{
  "num_hidden_layers": 15,
  "hidden_size": 768,
  "num_attention_heads": 6,
  "num_key_value_heads": 6,
  "head_dim": 128,
  "intermediate_size": 3072,
  "vocab_size": 32000,
  "hidden_act": "tanh_gelu",
  "norm": "layernorm",
  "norm_place": "pre",
  "norm_eps": 1e-05,
  "positions": "learned",
  "qk_norm": false,
  "attn_scale": 0.0884,
  "bias": "all",
  "tie_word_embeddings": true,
  "parallel_block": false,
  "init": "uniform",
  "init_std_qkv": 0.0181,
  "init_std_o": 0.00331,
  "init_std_up": 0.0181,
  "init_std_down": 0.00331,
  "optimizer": "adam_variant",
  "learning_rate": 0.000369,
  "beta1": 0.95,
  "beta2": 0.95,
  "weight_decay": 0.38,
  "lr_head": 0.00465,
  "max_grad_norm": 1.0,
  "warmup_steps": 246,
  "schedule": "wsd",
  "decay_fraction": 0.807,
  "decay_shape": "linear",
  "final_lr_fraction": 0.0,
  "batch_tokens": 131072,
  "max_seq_len": 512,
  "doc_mask": false,
  "z_loss": 0.0001,
  "train_tokens": 1102000000,
  "max_steps": 8408,
  "dataset": "wikipedia_en"
}
Each number is 128 + 32 x the weight over its row's rms, rounded and kept within 0 to 255. Layers, rows and columns count from 0. The size above them is the row's rms in percent of the matrix's.

# layer 11 MLP down (transposed), 3072x768, rms 0.0163, rows 892-918, columns 0-127
size [ 99 107 102 100  99  85  99  95 102 127 105 100  82  97  96 102 104 113  98  98 110 100 111 105  93 100  98]
[[135  72 131 138 124  85  51 113  71  79 106 124 124 134  99 106 113 137 155 133 117 135  92 118 156 117  64 168 165 151  72 117 127  98 125 150 113 110 134 137 176  77 118 176 145 107 143 114 173  68 163  98 118 105 144  98 114  79 105 158  94 106 135  99 169  79 140 150 166 119 166  88 176 113 151  94 150 149 100  86 120 197 173 156  86 101 105 120  92 151 147 139 152 120 129 138 129 167 141 175  79 167 182 163  93 105 133 112 176 133  93  83 116  74  85 173 103 140 117 139 137 132 164 126 166 140 140  64]
 [124 124 104 122 174  71 180 172 149 160  92 170 122 129 101  88 124 170  34  91 101  47 141 109  97 119  89  73 101 163  91 146 151  95 143 161 150 147 111 144 175  65 106 115 123  90 100 132 100  95 148 164 106 116 106 152 184 152 146 142 109 124 146 152  99 189 151 140 184 100 110 132 112 131 153 148 138 174 106 198  87  59 148  85  69 166 133 126 154 145 100 168  97 113 142 131 103  98 151 136 130 118 102 155  99 138  97  55 125 124 137 127 148 117 139 151 148 148  99 174 121 163 124  77  93 139 133 168]
 [ 81 142 134 109 134 182 168 162 112 139 114  61 169 176 148 118  57 101 116 100  71 140 171 127 154 105 103 159 133  87 128 162 120 130 199 133  78 142  62 133 106  87 117 161 201 153  90 114 185 158 136 114  60 164 113 145 153 126 123 100  97 160 122 127  57 124 122 149  67 137 148 142 156 182  81 208  81 120  96 177 145 135  66 150 135 114 105 185 178 159 110 135 125 144 120 153 148  88 179 132 123 161 114 156 121  87 150 177 154 184 132 116 153  76 138 119 181  97 163  79 124 117 118 102  97 129 166  77]
 [120 111  99 123 102 160 128  90 130 168 138 143  85 117 137 143  92 133 107 128 111 151 109 176 129  94 119 119  94  92 158 135 158 104  98 105 112 199 188 137  54 108 113 117 133 127 118  96 135 164 112 161 126 130 150  84 147 116 179 118 141  90 119 119  99 147 135  92 115 107  98 122  81 106 137 172 139 108 149 154 175 159 130 195  99  88 146 153 118 169 185 107 109 171 126 192 174 130 136 148  94 135 139  94  79 162 146 104  43 127 167 103 133 119 139 179 172 121 180 138 219  93 145 138 124 166 132 109]
 [137 138 121 161  91 138  87 137 134 138 126  87 130 131 168  78  92 104 172 111 162 139  94 144 127  32 125 109 108 119 106 161 156 164 120 137 118 125 102 114 124 110 111 140 143 138 154  58 160 142 150  65 119 167 193 137 106 168 133  83  50 147 121 144 114 163  95 193  82  94 136  53 119  90 133  45 121 144 247 151 132 149 144 109 130 134  83 138 116  85 106  44 106 113 143  99 168 174 160  96 131  84  88 120 178 137 131 122 131 128 218 115 119 149 131 148 163 129 219 143  85  93  97 113 138 152  98 130]
 [116 110 142 140 110  80 111 120 138 186 146  80  88  60 138 114 142 157 121 132 140 124 118 166 171 140 125 119 135 116 161  92 153 119 159  80 138 138  82 100 106 133  87 145  97  53 154 101 161 126 145 130 112 121 101 110  71 107 170  86 112  99 145 146 136 132  57 118 115 122 112  95 144 155 157 150 151 124 165 130 139 149 147 163 101  86 182 104 130 118  95 177 135 119 122 146  66  90 141 138 166  93  66 161 144 126 101 143 233 113 103 153 124 105 170 164 141 147 122 102 103 158 139 148 125 153 114 192]
 [ 78 125 100 117 143 140  98 177 153 187 147 132 180 135 138 130  82  92 129 123 125 124 193 165 165 142 130 103 127  92 157 138 141 142  59 137 157 111 114 122 164 162 142 154 172 121 102  60 149 115 168 150  97 118 104 173 170 102 161 127 118  92  66  84  59  93 123 105 138 137 116 135  88 122  85 102 129 170  96 110 130 169  63 152 126 146 128 137 131 106 177 162 120 137 170 167 129 110 131 122 106 123 176 117 130 126  75 108 172 145 135 156 126 125 148 168 155 133 184  34 184 150 147 124  99 138 109 159]
 [173 159  90 158 126 125 156 145 153 100 154 116 144  71 196 126 170 121 130 187  97 156 105 135 130  77  74 130 126 131  97  91 156 148 139 120 145  93 149 163 130  91 161 138 130  84 109 116 142 120 173 108 169 182 117 128 121  78 102 163 137 113 102 168 169 107  53 130 120 143 127 137 168 110 140 132 144 126 139 161  65 231 104 141 111 190 147 133 107 122 182 102 123 133 118 204 137 136 105 129 148 132  86  80 148 156  73 120 127 147 153 114 150  87  48 107  86 141 120 107 122 153  70 122 169 132  97 125]
 [114  60 178 162  87 162  73 134 120 168  95 173 100 163 188 127  58  41 174 142 127 115  76  52 161 124 115 132 128  67  71 170  87 112 149 107 115 121 146  91  64 142 189  85  96 163 122  81 172 104 159 142 145  77 140  85 120 123 143 131  94 163  93 126 122  26  92 147 159 136 127 139 118 103 163 138 120 145  64 153 118 100  97 126 126 114 115 112  99 131 106 128 138  85 192 110 117  91 158 110 127 127 201 109 135 120 130 128 117 143  99 131 105 104 100 152 123 116  75 107 159 136 121 133  91 182 153  94]
 [171 157 199 144  90  91 201 119 151 131 170 148  86 135 111  66  94 137 154 144 119  58 129 113 153  99  84 143 105 135 169  80 153 104  74 117 154  62 156  96 105 113 179 143 162 123  91 203  96 110  97  83  69 108 157 139 137 173 186 128 123 127 141 137  98 104 117  54  80  85  95  68 159 149 137 141 116 116  94 164 178 126 108  74  59 198  96 112 136 178 158 213 162  87 158 117 139  68  73  86 122 106  52 161  84 140 110 166 127  63 153  64 110 100 224 148 111 123 180 138 127 125 136 143 157  62 112 139]
 [190 136 128 139  77  80 180 126 111  74 200 139 102 116 118 143  60 148 136 137 167 132 188 136 135 119 155 181 117  97 123 182 138 149  58 101 136 133 111  99 146 137 151  81 126 102 151 150 108 117 164 149 110 215 139 138  99 146 104 140 105 193 101 164 120 114  81 115 112 115  66 105  84 141 108  72 141 131  87 144 136 197  95 195 109 101 152 175 150 110 159 117 174  83 155 138 124 105 141  72 115 129 120 150 129 170 139 175 113 130 155 151 121 109 172 153 142 159  93 166  90 127 101 141 155 133 136 140]
 [101 111 122 146 106 156 174 127 184 203 139 166 153  73 154 153 107 121  80  91 141 107  87 102 105 117 104 118 146 137  85 154 114 108 138 144  60 133 108 106 144 110 124 150 121 141 105 129 133 101 123  99  98 137 138 120 163  83  80 111 134 135 146 157  81  56  98 148 178 162  90 115 150  98 120 124 127 150  71 183 169 102 106 115 135 179 117 148 132 154 124  90 120  62 144 184 157  99 119 161  73 145 105 139 164 103 113 142 102  72 137 134 164 121 122 169 167 162 164 131 114 164 139 101 140 116 159  78]
 [134 125  26 160 133 168 110 110  84 117 146 161 136 144 130 138  98 184 103 162 121  79 162 145 108 105 115 115  67 180  99 102  81 166 140  73  94 127 140 105 147  98 118 109 113 147  98  89 126 201 138 168 151  74  84 144 178 153 142 154  80 172 101 116 164 168 170  94 161 135 115 160 162 147 149 110  82 108 199 105 114 147 115 125 129 141 255  66  93 123  95 120 100 100 135 129 101 139 101 142  96 121 172 155 114 136 115 192 125 120 113 175 129 127 133  68 114 112 135 112 123 141 186 162 125 181 155 136]
 [181 120  77 158  79 152 135 131 120 107 150 136 165 158 105  84 160 193  95  94 192  79 155  94 152 186 136 180 176 139 127 166 123 121 147 140 114 112 103 139 117 147 146 150 145 112 116 103  83 135 119 169 102  76 107 100 125 160  83 117 187 109  95 154 104 170  82 161 110  45  88 158 143 159 137 114  82 129 107 148 155 108 112 131  91  67 169 149 143 114 126 104 127 164 137  79  81 113 158 133 103 140  88  73 129  83 157 158 155 109  76 142 156 101 148 103 180  95 118 134 119 190 149  56 120  63  83 144]
 [123 157 151  87 121  70 146 143 101 159  98 132 117 134 124 181 121 157 148 112 155 191 139 125 126 122 125 123 136 132 107  98  94 137 152 114  73 178 105 124  71 103 173 157  89  98 145 162 110 153 107 114 128  90 143 128 123 149  98 126  90 150 137 179 100 133 162 147 145 160 139 175  99 101 179 120 201 138 121 133 127 107 101 160 128  91  86  92 145 100 170 147 139 148 131  93 115  61  77  76 125 131 121  93 201 142 159  87 140 128 108  84 110 103 118 122 150 143  72 101  80 186 142 125  76 126 132 112]
 [109 132  65 157 166 179  95 130 130 133  83  94 131  56 123 183 160 100 176 129  85 136 134 117 125 148 148 141  94 135 173 145 137  86 105 144 148  76 119 175 157 126 116 120 114 112 186 144 183 160 128 127 133 169 114 153 114 176  94 144  74  66 131 185  83 125 118 149 165 123 102 108  91 152 164 107 148 136 110 174 161 118 106  97 128 170 128 103 170  95 151  50 150 123  69 138 125 157  76 134  89 148  99 162 126 150 154 134 151 139 146 143 101 119 103 126 131 148 125  92 147 119 152  71 143  82 109 147]
 [ 84 159 255 135 121 111 157 113  77 124  73  99 108 139 143 129 137 143  94 164 111 118 139 143 141 166 152 131 107 140  76 120  94 148 109 118 142 124 132 178 114 144 137 139 122 130 107 135 142 129  89 128 168 111 132 152 113  94 126  87  79  91 186 185 117 137 100 129 140 125 103 197 155 218  82  93 117  70 204 156 102 132 163 133 124 136 148 142 112 134 153 147 131 141 182 101 134   6 166 164  75 105 151 146 135 125 135 182 134 171  84 154 125 130  96 131 123 156  97 120 127 150 114 126  96 190 130 112]
 [ 60 126 132 108  80 127 135 126  62 121 103 147 143 148 117 106 141  96 143 177 156 107 176  48  95  77 132  88 169  38 130 109 151 108 137 104 139 167  96 133 154  89 140 136 140  85 153  85 184  73 117  94  95 149 147 123 124 124  69 161 130 129 122 170  86  96 124 145 135 108  85  88 142 109 140 132 146 150 115 109 125  88 126 142  72 182 104 170 157 185  98 141  75 103 176 152 119  73 115 116 146 118 113 124 120 193 113 155 162  91 104 196 111 130 132 137  93 139 143  92 117 115 108 193 119 116 212 135]
 [163 117 132 124 110 126 145 173 163 172  69 161 171  91 137 129  87 155  74  98 132 158 159 188 117 117 115 170 148  96 106 105 157 171 149  74 125 126 119  74 124  55 135 121 138  93  73 157  93 147 112 134  84 152 106 139 111 114 132 128  91 155 156 140  86 159 119 125 197 148 174 124 128 123 148 114  66 182 126 105  90  93 173  89 125 124 170  91  86 166 167 123 144 104 139 128 127  30 129 141 125 116 152 193 166 100 124 180 115 156 178 129 155 124 114 153 104 168 186 131 133 180 143 105 119 106 144 169]
 [185 137 131 203 156 154 110 104 105 134 107 160 171 124 119 132 117 121 117  67 146 138 123 140 186 138 137  90 103 118  77 126 139 157 102 146 117  66 143  98 147 138 149 159 127 170 168 131 139 196 147 185 103 168  86 149 169 171 113 165 110 105 182 174 152  84 134 113 130 143  58 133 110 143 102 169 149 192 149  79 120 132  72  95 183  90 168 122  31 154 143 102 117 103 188  98 159 100 209 128  78 150  91 129 139 106 184 170  93 114 126 115  98 142  82 120  51 176 129 137 130  95 124 108 146  40 121  93]
 [ 95 143 198 115 139  90 207 162  74 168 145 146 124 152 111 193 156 168 111 154 168  95 101 146  94 154 143 118  69 127  79  88 122 156 174 155  86 146 125 154  90 109 108 185 170 107 105 182 147 108 143 155 177 136  88 145 129 134  91 133 190 113  82 114 133 114 155 129 177 100  68 106 111 160 148 124 129 122 156 122 124 158 167 158  58 129 174 130 118 162 144  70 117 192 132 127 143 101 136 104 169 166 122 175 126  97 154  97  97 177 167  99 127 122 144 106 135  69 120 162  70 105 150  64 120 165  60 195]
 [131 195  84 106 157 146 125 111  47 128 195 148 191 128 120 119 132 125  77 169 158 167 124 114  88  83 112 139 100 174 135 143 119 181 132 142 141 129  69 172 153 114  76 104 108 143  72 162  89 129  43 108 163  96 113 138 213 139 150  88 141 111 158 138 129 159  75 116 140 145 166 161 108 118 157 157 156 141 183 100 131 178 111 139  69 120 117  91  90 110 133  79 165 127  40  89 116 191 116 146 184 145 163 134 122 114 117 168 135 171 113 120 110 129 180 116 122 121 106  88  58 132 195 111 117 140  87 168]
 [139 133 168 195 136  62  75 149  95  85 155 176 122 132 145  88  83 119 128 150  90 143  98  81 122  88 143 149 112 184 104 106 115 128 164  74 181 123 116 172 139 109 148 143 120  97 126 102 100  70  87 149 205  92 125 133 185 134 113 133  69 112 109 129 147 129  96  96 108 102 145 131 131 112 134 135 146 172  58 154 113  86 112 162 128 152 146  82  91 123 133 143  53  90 172 112  80 119  77 113 157 124 116 140 110 122  92 113 175 128 149 108 158  70 175  95 115 155 122 128 183 127 163 106 182 149  98  72]
 [122  74 100 105 152 111 138 172 119 127 147 128 108 165 115 106  94  94 141 135 146 188  62 168 110 170 107 126 150 123 147 132 118 151 126 165  96 154 170 122 112  86 151 137 103 127 131 127 145 123 125 120 153 156 139 134 101 103 191 124 130 121  95 115 145 135 119 149  72 144 123 121 116 179  95  72 166 162  75 100 111 130 119 154  99 143 152 101 127 110 125  39 124 142 151 167 165 201 154 149  86 130  93 109 156 117 137 150 199 121 107 109 163 174 113 132 187 200 136 173  66 162 163 113 104 154 157  24]
 [103 120 131 129 158 111 132 147  96  99 120 122 176 144 124 138 136 139 127  60 107  89 110 136 160 139 116 102 108 184 107  75 137 155 167 187 129 156 127 118 124 168  95 165 161 106 171  80 171 125 142  84 132  84 137  97 112 107 139 147  87  98  90  94 114 195 151 140 139  87 175  95 123 159 122 164 116  33  93 165 158 148 100  76 120 158 145  69  96  80 148 174 152 144 138  89 105 100  98 118 121 124  69 166 144 140 156 132 137 120 147 155 106 117 178 129 135 116  90 180 107  90 146 161  70 138 113 142]
 [134 120 142 170  68 177 113 200  98 153 152  96 118 139 144 129 151 160 127 119 115 127 161 146 152  68 177 150 187 115 135 122 132 145  85 112 141  97  81 145  57 107 146 180 169 117  78  80 128 146 127 187  98 144  70 104 158 111  68 133 137 155 177 120 118 173  92 114 140  76  28  81 177 168 139 124  70 162  67 141  90  83 155 167  66  82 148  92 139 134 115  95  63 171  91 123 194 108 108 104 189 112 107  95 150  71 117  94 148 109 110 142 166 127 110 112 169 115 169 115 144 140  84  98 152 121 138 173]
 [ 89 103 118 107 195 124 148  43 159 113 146  66 111 163  55 129 117 145 145 124 107 116  76 155 123 161 106 167 125 116  99 124 105 210 132 143 105 147 126 114 160 138  86 123 129 141 165 118 147 121 165 105  93 162 149 118 217 121 108 189 153 100 172 170 132 156 155 147 137 150 157  51 141 142  90  78  59 128  37 128 104 150  98 142  50 153  97 177 135 112  90 229 159  88 119  99 162  76 137 151 127 137 116 150 213 131 129 112 157 118 112 172 148 142  93 103 158 174 109 116 154 180 138  45 118 107  65  88]]
# layer 11 MLP up, 3072x768, rms 0.0177, rows 893-919, columns 0-127
size [ 97 101 101 116  86  95  96 102 118 107  98  97  94 102 101 107 108  97  93 104 104 100 108  96  97 100  95]
[[185  92 143 164 163 152 166 187 137  80  83 154 113 190 144 110 116 113 191 159 139 118 154 147 131  86 114 167 181  80 153 150 107  89 163 127 159 126 107 156  95 135 190  99 123 137 125 104 177  59 139 160 168 180 144 121  98  61  78 167 140 127 124  99 153 154 168 102  94 142 148 156 155 116 112 151 126 133  75 181  67 158 156 141 164 115 137  48 147 123 100 125 124 129 150 165 116 109 112  60 168 145 151  87 142 170 122  94 134 145 165 128  76  84 147  98 164  69  91 180 130 143 147 136 145 160 130 146]
 [105 121 135 137 149  84 132 162  73 120 143 118 133  63 104 133 130 107 159 139 129 131 141 158 159 123 101  90 107 101 129 171 125  59 121 141 103 173  88 152 195 145 118 109 127 144 128  87 128 176  90 122 150 143  73 155 129 158 112  85 168  73 121  90 131 129 146 156 166 119 138 106 151  96 135 113 169 145  90 131 105 167 155 120  79 159 108  95 148 142 166 125 127 189 126 145  99 145 113 117 128 126 180 190 169 117 113 100 151 114 119  90  92  88 151  96  75 151 110 127 140 110 116 158 130 102 165  78]
 [101 128 119 178 115  60  86 140 123 108 143 134 144 129 127 153 145 158 126 129 180  76 201 117  82 131 150 120 106 157 146 121 232  84 107 152 124  90 107 119 194  55 145 127 168 141 152 111 157 117 113 111 171 142  92 163 118 160  94  83 115 165  91 167 110 145  76 121 117  81 107 119 171 161 102 113  97 207 150 112  72 105 150 115 139 136 128 135 136  64 139 139  83 123  97 108 105 134 164 180 122 128 177 110 141 141 193 118 186 121  78 190 151  89  93  85 179 118 137 117 124 126 137 150 129 130 122 137]
 [137 140 132 127 161 111 134 133 142 134  57  94 147 120  46 188 123 110 102  67 127 131 122  85 105 168 157 154 102 110 136  78 178  90 127 168 130 120 131 161 178 139  83 134 139 139  82 117 114 122 129  65 145 113 122 186 130 111  88 156 133 107 148 103 166  60 115 108 139  76  92 105 118 138 176  92 184  92 147  96 169 145 157 134 139 124 110 148 140  95 161 186  88 164 124 167  93  96  91 114 131 139  59 110  98 106 128 186 145 117 147  99 113 149 161  92 150 120 150 128 103 119  94 134 131 168 141 116]
 [ 86 133 176 135 180 169 131 149 150 156  88 100  97 172 117 102 118 130 177 115 139 158 180 136 107  86 151 187 154 115 168 147 113 139 134 114 110 106  82 130  96  88  94 144 178 165 131 115 113 137  94 113 172 121  81 151 133 129 130 171 108 151 166 112 101 153 108 140  94 146 161 103 104 126 113 172 109  98 121 104 102 107 100 130 141 124 158 143 129 132 131 189  44  95  87 124  90  98 103 116 179  93 121 117 197 117 122 159 140  98 160 135 108 112  86 100 168 115 123 137 125 177 104 185 102 157 199 131]
 [189  89 114  89 112 121 115  75 166 150 132 111  71 119 130 181 183  89 112 146  91 125 132 117 156 113 154  95 123 185 178 112 182 154 121 139 126 129 119 176 111 101 120 114 110 146 123 127 119  90 104  80 197  94 186 127  75 151 112 148 102 178  77 180 128 170 178 156 135 118 156 119 102 134 117 155 139 122 142 193  70 164 167 149 120 164 123 135 111  88 111 125  90 182 135 130 113 101 146 145  93 142 102 126 138 123 194 103 115  81 114 127 156 126 131  77 100 118 127 102 109  84 139  85 140 137 159 169]
 [101 102 172 122 219 149 163 141 175  78  93  97 151 159 126  54 105 110 142  70 153 174  79  91 128 144 108 103 146  93  98 197 168 158 104 136 218  87 134 154  92 212  95 114 158 143 158 124  87 153 172 145 116  65 147 101 158 116 128  97 146  91 122 140  94 172 189 119 117 128 107 146 122 137 103 182 135 137 143 165 143 105 161 143 126  98 131 149 146  92 205 141  97  88 102 121 128 135 144 145 144 141 108 143 148 160 112 117  98 129 109 121  87 106 164 143 185 143 105 125 129 139 152 159 152 158  68 179]
 [140 123  98 152  91  72 122  86  90 142  81 146 123 123 105  70 135 115 112 118  68 103 161 115 141 176  97 156 160 106 134 118 140  74 162 123 133 183 141 140 119 131 128  94 143 189 133  86 133 129 113 140 178 148 134 128 130 183 125 114 134 128  86 163 117 103 112 159 171  95 107 133 113 129 166 108 151  85 124 117 123 127 129 166 142 160 148 103 166 179 152 151 116 113 198 113  87 169 170 164 150 117 114 114 152 201  94 146 114 157 109 171 161 171  77 127 131 166  58 127 122  76 104 101 128 116 115  99]
 [114 109 138 144  78 138 105 173  82  98 129  93 141 170 166 115 140 130 119 125 142  86 142 136 192  77  88  94 145 142 163 128 172 121  90 166 112 111 190 174 123 112 137 183 220 207  88 155 100 176 138  87 102 110  86  98 141 121 144 111  87 107 120 169 147 163 124  35 102 106 120 120 137 224 156 149 165 113 113 109 163 114 119 165 147 120 126 108 156 131 132 147  56 149 157 172  93 132  96  95 114 163  94 197  80 155 118 128 124 114  69 114 134 109 162 114 184 200 155 141 139  63 160 107 168 118 117 133]
 [ 39 179 156 151 149  96 110 124 135 103 125  91 105  98 150 143 109 149 135 160  99 100 122  98  99 157 163 104  96 107 129  90 170 152 183 118  59 148 146 160 119 157 180 122  76 120 124 151 121  73 133  84 140 121 154 106 177 102  72  79 112 113 147 149 140 156 121 150  80 140 130 141  89 125 150 161 185 114  99  72  76 104 114 121 144  85 106 123 148 136 118 168  79 147 128 177 188  96 153 114 101 141 116 158  40 137 126 137  73 125  99 184 152 144 113 138 110 132 117 125 127 121 104  81 101  80 175 142]
 [ 85 104 172 161 142 117 123 134 102  86 156 133  89 149 169 133 132 151 129  92 113  92 144 118 155 126 111  82 125  61  66 130  91 162  80 111 171 128 169 104 182 110 127 119 115  99  91  95  99 131 120 128 146 162 126 176 101 166  97  78 109 176 110 180  65 130 126  75 119 122 118 163 109 121 177  93 102 163 163 137 121 189 225 119 115 107  81 152 118  96 139 103  94 138 119 135 153 126 156 182  80 115 119  83 131 136 104 115  86 108 129  93  54  99 131  72 135 126 116  82 147 135  91  69 175  68 157 119]
 [133  94 129  96 140 133 114 104 133 140  68 136 135 175 145 155 168 113 116 110 114 122 137 141 140 114 131  86 152 170  91 149 174 106 147 186 122 138 172  95 122 136 114  97 146 106 109  88 130 107 105 138 169 108 161 122  90 124 130 123 125 140 105  91 123 165  96 123 170 148 167  97 147 186 146 145 114 102 155 136 119  80 127 154  71  98 167 123 115 126 181 155  80 183 152 112  86 101  78 142 109 149 159 130  92 105 157 134 140 145 132 115 149 149 112 148 166 145 113 124 203  62 108 173 142  87 159 143]
 [135 109  93  73 166  59 120  99  98 164 157 101  92  70 128 127 119 126 119 133 102 161 178 122 158 143 172 100  87 137 157 111 132 169 142 163 146 130 133 158 125 174  68 133 113 180 155 158 107 151 162 134 123 149 217 174  81 174 118 140 187 117 150 119 117 102 126  55 104 108 172  90 142 107 149 159 149 152 155 128 162  78  94 145  89 115 122 143 120 111 134 125 141 192 144 114 178 123  84 133 180 171 123 146 122 152 113 111  85  63 170 142 110  86  92 117  97  73 119 129 144 104 106 163 154 119 165 130]
 [ 82  82 138 173 104 130  80 131  98  87  91  95 126 147 135 121  95 111 147  97 151 105 125  91 146 105 148 142 206 138 162 187 109 120  59 169 177 102 122 127  88  76 110 138 125  94  74 114 145  98 174  66 119 103 141 138 122 137 106 161 142 123 107 138 117 167  91 163 119 170  96 125  52 189 111 128 175 141 131 155 123  81 158 128 138 107 105 178 111 113 140 166 131  95 162 108  83 132  91 113 144 174 139 148 101 134  92 108 145 111  80 101 136 145  98  78  92 131  54 110 116  93 139 227 180 161 138 206]
 [ 88  99 125  82 106 183 135 114 210 139 120 138 111  71 165 105 134 120 123 117 107 118 148 125 148 106 120 178 107 168 164  85 118 125  56 174  98 186 125 165 122 148 102 151 179 165 136  95 179 130 138  69 107 139 177 128 110 125 126 111 173 149  85 183 107 133 125 156  84  84 154 153  73 152 215 151 171 101  98 101 150 150 159 150 144 133 137 122 195 144 135 112  92 153  60 130 108 110 166  84  97 132 153 101 100 114 129  95 146  95 113  93 108 141  77  96 101 178 209 119 149  77 153 129 143  68 185 148]
 [130 112 110 157 119 111 151 133 129  98 117 160 149 149 162 142 142 185 149 117  81 124 164 154 124 228 111 107 111 114 119 114 137 141 169 122 136 132 141 167  83 148 116 214 160 119 101 166 164 122 135 135 166 129 103 111  76 110 166 161 130  99 126 135 142 161 147 144 147 152 180 156 124 121  97  81  97 163 137 174 200 128  79 134 118 163 105 147 196 115 161 131 119 125 143 136 111 148 155 107 150 169 131 149  72 127 169 126 130 129 147 140 115 128 168 147  99 101 165 149 181  76 107  93 137 166 191 118]
 [112  85 160 124 123 123 106  94 123  87 150 213 119  88  80  92 123 141 199 152 158 132 134 131 144  89 109  58 100 153  84 101 166 142  64 121 107 105 119 141  63 138 105 149 135 137  95 133 104  43 122 128 138 145 141 147 100  73 112 128 149 147 156 134 122 118 169  43 108 114 131 133 110 116  56 126 187 126  67 105  94 183 151 122 111 112  88 128 123  79 139 173 176 111  73 165 155 149 143 161 100 161 152 169  63  95 154 127 153 102 156 100  78 104  88 131 132 224 128 176 180  93  92  80 126 152 123 127]
 [130 113  86 128 101  29 139  92  63  99 142 174 149 114 154 115  63 140 205 157 144 172 165 137 169 149 150  73 133 112  97  89 171 102 123 122 149 118 111 161  93 149  59 131 111 130 112 199 120  91 202 107 198 119 157 117  86 155 168 139 197  87 104 143 129 135  77 143 120  84 158 123 124 181 120  86 111 136 154 109 124 197 120 143 154 136 114 137 114  93 108 128 135 158 101 155  87 120 152 102 129 140 103 142  50 152 125 137 109 122  85 176  98 121 129  83 157 132  65 153 125  98 107 125 164 121 197 138]
 [126 139 130 127 118 132 122 164 105 172 133 183  65 125 150 121  89 168  97 125 133 143 136 108  73  31 130 178 183 115 151 157 142  85 162 159 104 102  92 173  83 118 102 152 109 106 112 186 146 130  84 140 131 171 151  99  43 123  48 112 128 140 113  85 152  77 142 176 116  78 120 122  89 121  96  58 166 139 131 142  69 148  78  92 150 155 140 134 183 100 123 146 134 174  85 151 149 128 145 101 118 133 129 172 169 141 188 105 151 102 106 133 146 109 167 147 125 130 175 145 139 115 147  96 145 143 163 180]
 [129  81 140 160 102 124 148  78  65 158 145 138 110  83 118 168 116 131 141 113 124 122 127  90 128 178 139 141 140  81  97  78  90 111 154 119 123 180 159 133  86 155  73 212 173 140 158  97  96 112 152 115 155 110 149 107 140 151 102 149 127 124 108 168 175 116  82 152 123 117 118  84 125 127  60 105 177 127 102 104 135 120  69 159 158 160  65 129  77 111 135 131 132 128 139 114 122 158 118  86 143 142  76 137 101  93 200  95  69  75 114 132  36 127  94  80 177 154 128  47 144 136 137  63 136 142 174 179]
 [105 162 234  77 155 147  95 167 101  95 137 125  92 157 110 126 153 150 161  97 151 101  95 184 116 158 147  92 104 118 136 176 160 167 171 139 119 160  98 166 180 149 155 154 160 113 126 136 120 149  94 131 121 169 193  73 141 112 134  97  86 135  89 153 163 147 121  74 139 145 122  79 126 189 132 154 144 153  77 149 175 151 159 122 131 115   3 150 183  60 104 146 122 186  77 106 125  97 140 126 156 171 119  90 132 155 128  67  58 128 115 125  97 153  79 146 134 128 142  94 153 111 133 126 180  63  72 145]
 [143 135 157 145 189  94 117 145 107 123  85 216  91 125 124  98 145 174 163  58 122  68 207 136 211 124  68 146  63 113 163 161 164 119  92 147 104  66 114 104 108 113 104 132 131 182 171 151 153 195 146 130 103  70 138  72 123 133 140 167 137 109  98 102 129 124 142 123 175 133 181  85 112 156 182 105  96 127 110  82 157 100 113 138 150 103 143 118 144  91 134 133 151  92  85 149 146 131 127 100 105 142 126 206 147 143 130 138 118 152 106 136 193 173 179  99  79 101 146  60 174 159  90 156 103 133 131 203]
 [102 126 183 105 116 130 140 110 160 112 128 139  77  84 148 122 136 118 108 146  49  64 171 161 149 107  95  68 105 122 170 198 135 159 135 195 170 100  91 144 165 159 134 158 174 145  55 156 112 102 119 125 141  97 164 128 118 113 113 121 149 149 106 120  87 139  79 119 156 161 112  91 146 108 153 148 141 126 105 160 135 117 213 174 129 187  65 165 155 136 116 161 121 126 126 137 186  71 151  90 178 154  70 173 114 184  94 146 134 100 137 139 152  83  83 100  92 114 173 106 107 104  97 149 149  72  53 175]
 [208 133 178 101 117 129 109 155 110  82  98 169  79 118  95 124 125 158 151 159 102 147 164 119 123  83  63 107 123  94 138 137 123 111 150  83 191 120 147 181 162  60 163 132 106 162 107 150  96 142  95 135 118 133 103 131 131 180  88 141 114 195 141 106 126 111  65  99 222 115 101 115 156  76 144  87 168 255 102  99 112  94 186  63  83 146  70 125 102 122 102  90  91 131 143 109 179 134 159 143 130 143 141  84 110  93 110 106  94 142 127 114 155  90 115 146 122 178 114  96 158 132 150 142 147 120 165 163]
 [143 173  98 161 157 104 121 116 128 125 118  92 146 188 103 166 114 164 114  95 135 123  29 149 115 131 100 128 181 127  94 180 186 122 129 186 208 140 121 137 126 169 160 130 131 142  81 100 148 129 146 149 149 113 141 152 135  93 145 128 106 109 168  94 112 135 187 146 151  67 132 164 120 158 144  92  77 134 141 157 138 111 134 115 144 118 161 155 154 153 135 153 176  79 112 128 125  66 130 140  90 113 124 134 108 126 111 112 109 163 134 122 100 117  81 112 134 160 164  88 144 124 141  97 147  70 113 117]
 [117  79 101  95 145  83 135  74 136 163 136 150 165 130 103 132 129 122 124 138 152 163 173  34 123 124 155 174 223  85 172 127 165 119  86 158 110 170 116 176  94  84  83 162 103 140 142 178 134 126 155 127 117 152 130  71 105 161 154 112  72 134 153 148 146  66  90 140 101  84 102 104 127 140  55 103 151  96  85 121 161 125 127 102 158  84 104  83 121  69 108 157  73 146 104  74 139  97 123  84 125 150  98  90 103 157 125  43 116 131 106  90 144  80 118 169 146  90 164 117 215  97 138 137 147  95  80 143]
 [110 152 125 130 105 158 112  86 122  88 106 147 177 116 147  94 211 139 128  97 112 119  89 139 132 116 140 161 210 147 135 177 153  84 193 138 155 168 146  96  97  87  41 136 134  87 130 142 138 103 148 113 139 141 146 152  81 108 139 136 136 101 157 101 142 174  59  84 117  98 111  93 106 149 107 148  96 138  91 108 177 147  92 105 174 172 123 141 114 111 150 139 108  69 165 133 139 102 116 105 177 117 165 163 145 188  92 109 168 150  53 131 123 134 100 120  94 118 153 119 119 113 112  92 161 150 116 119]]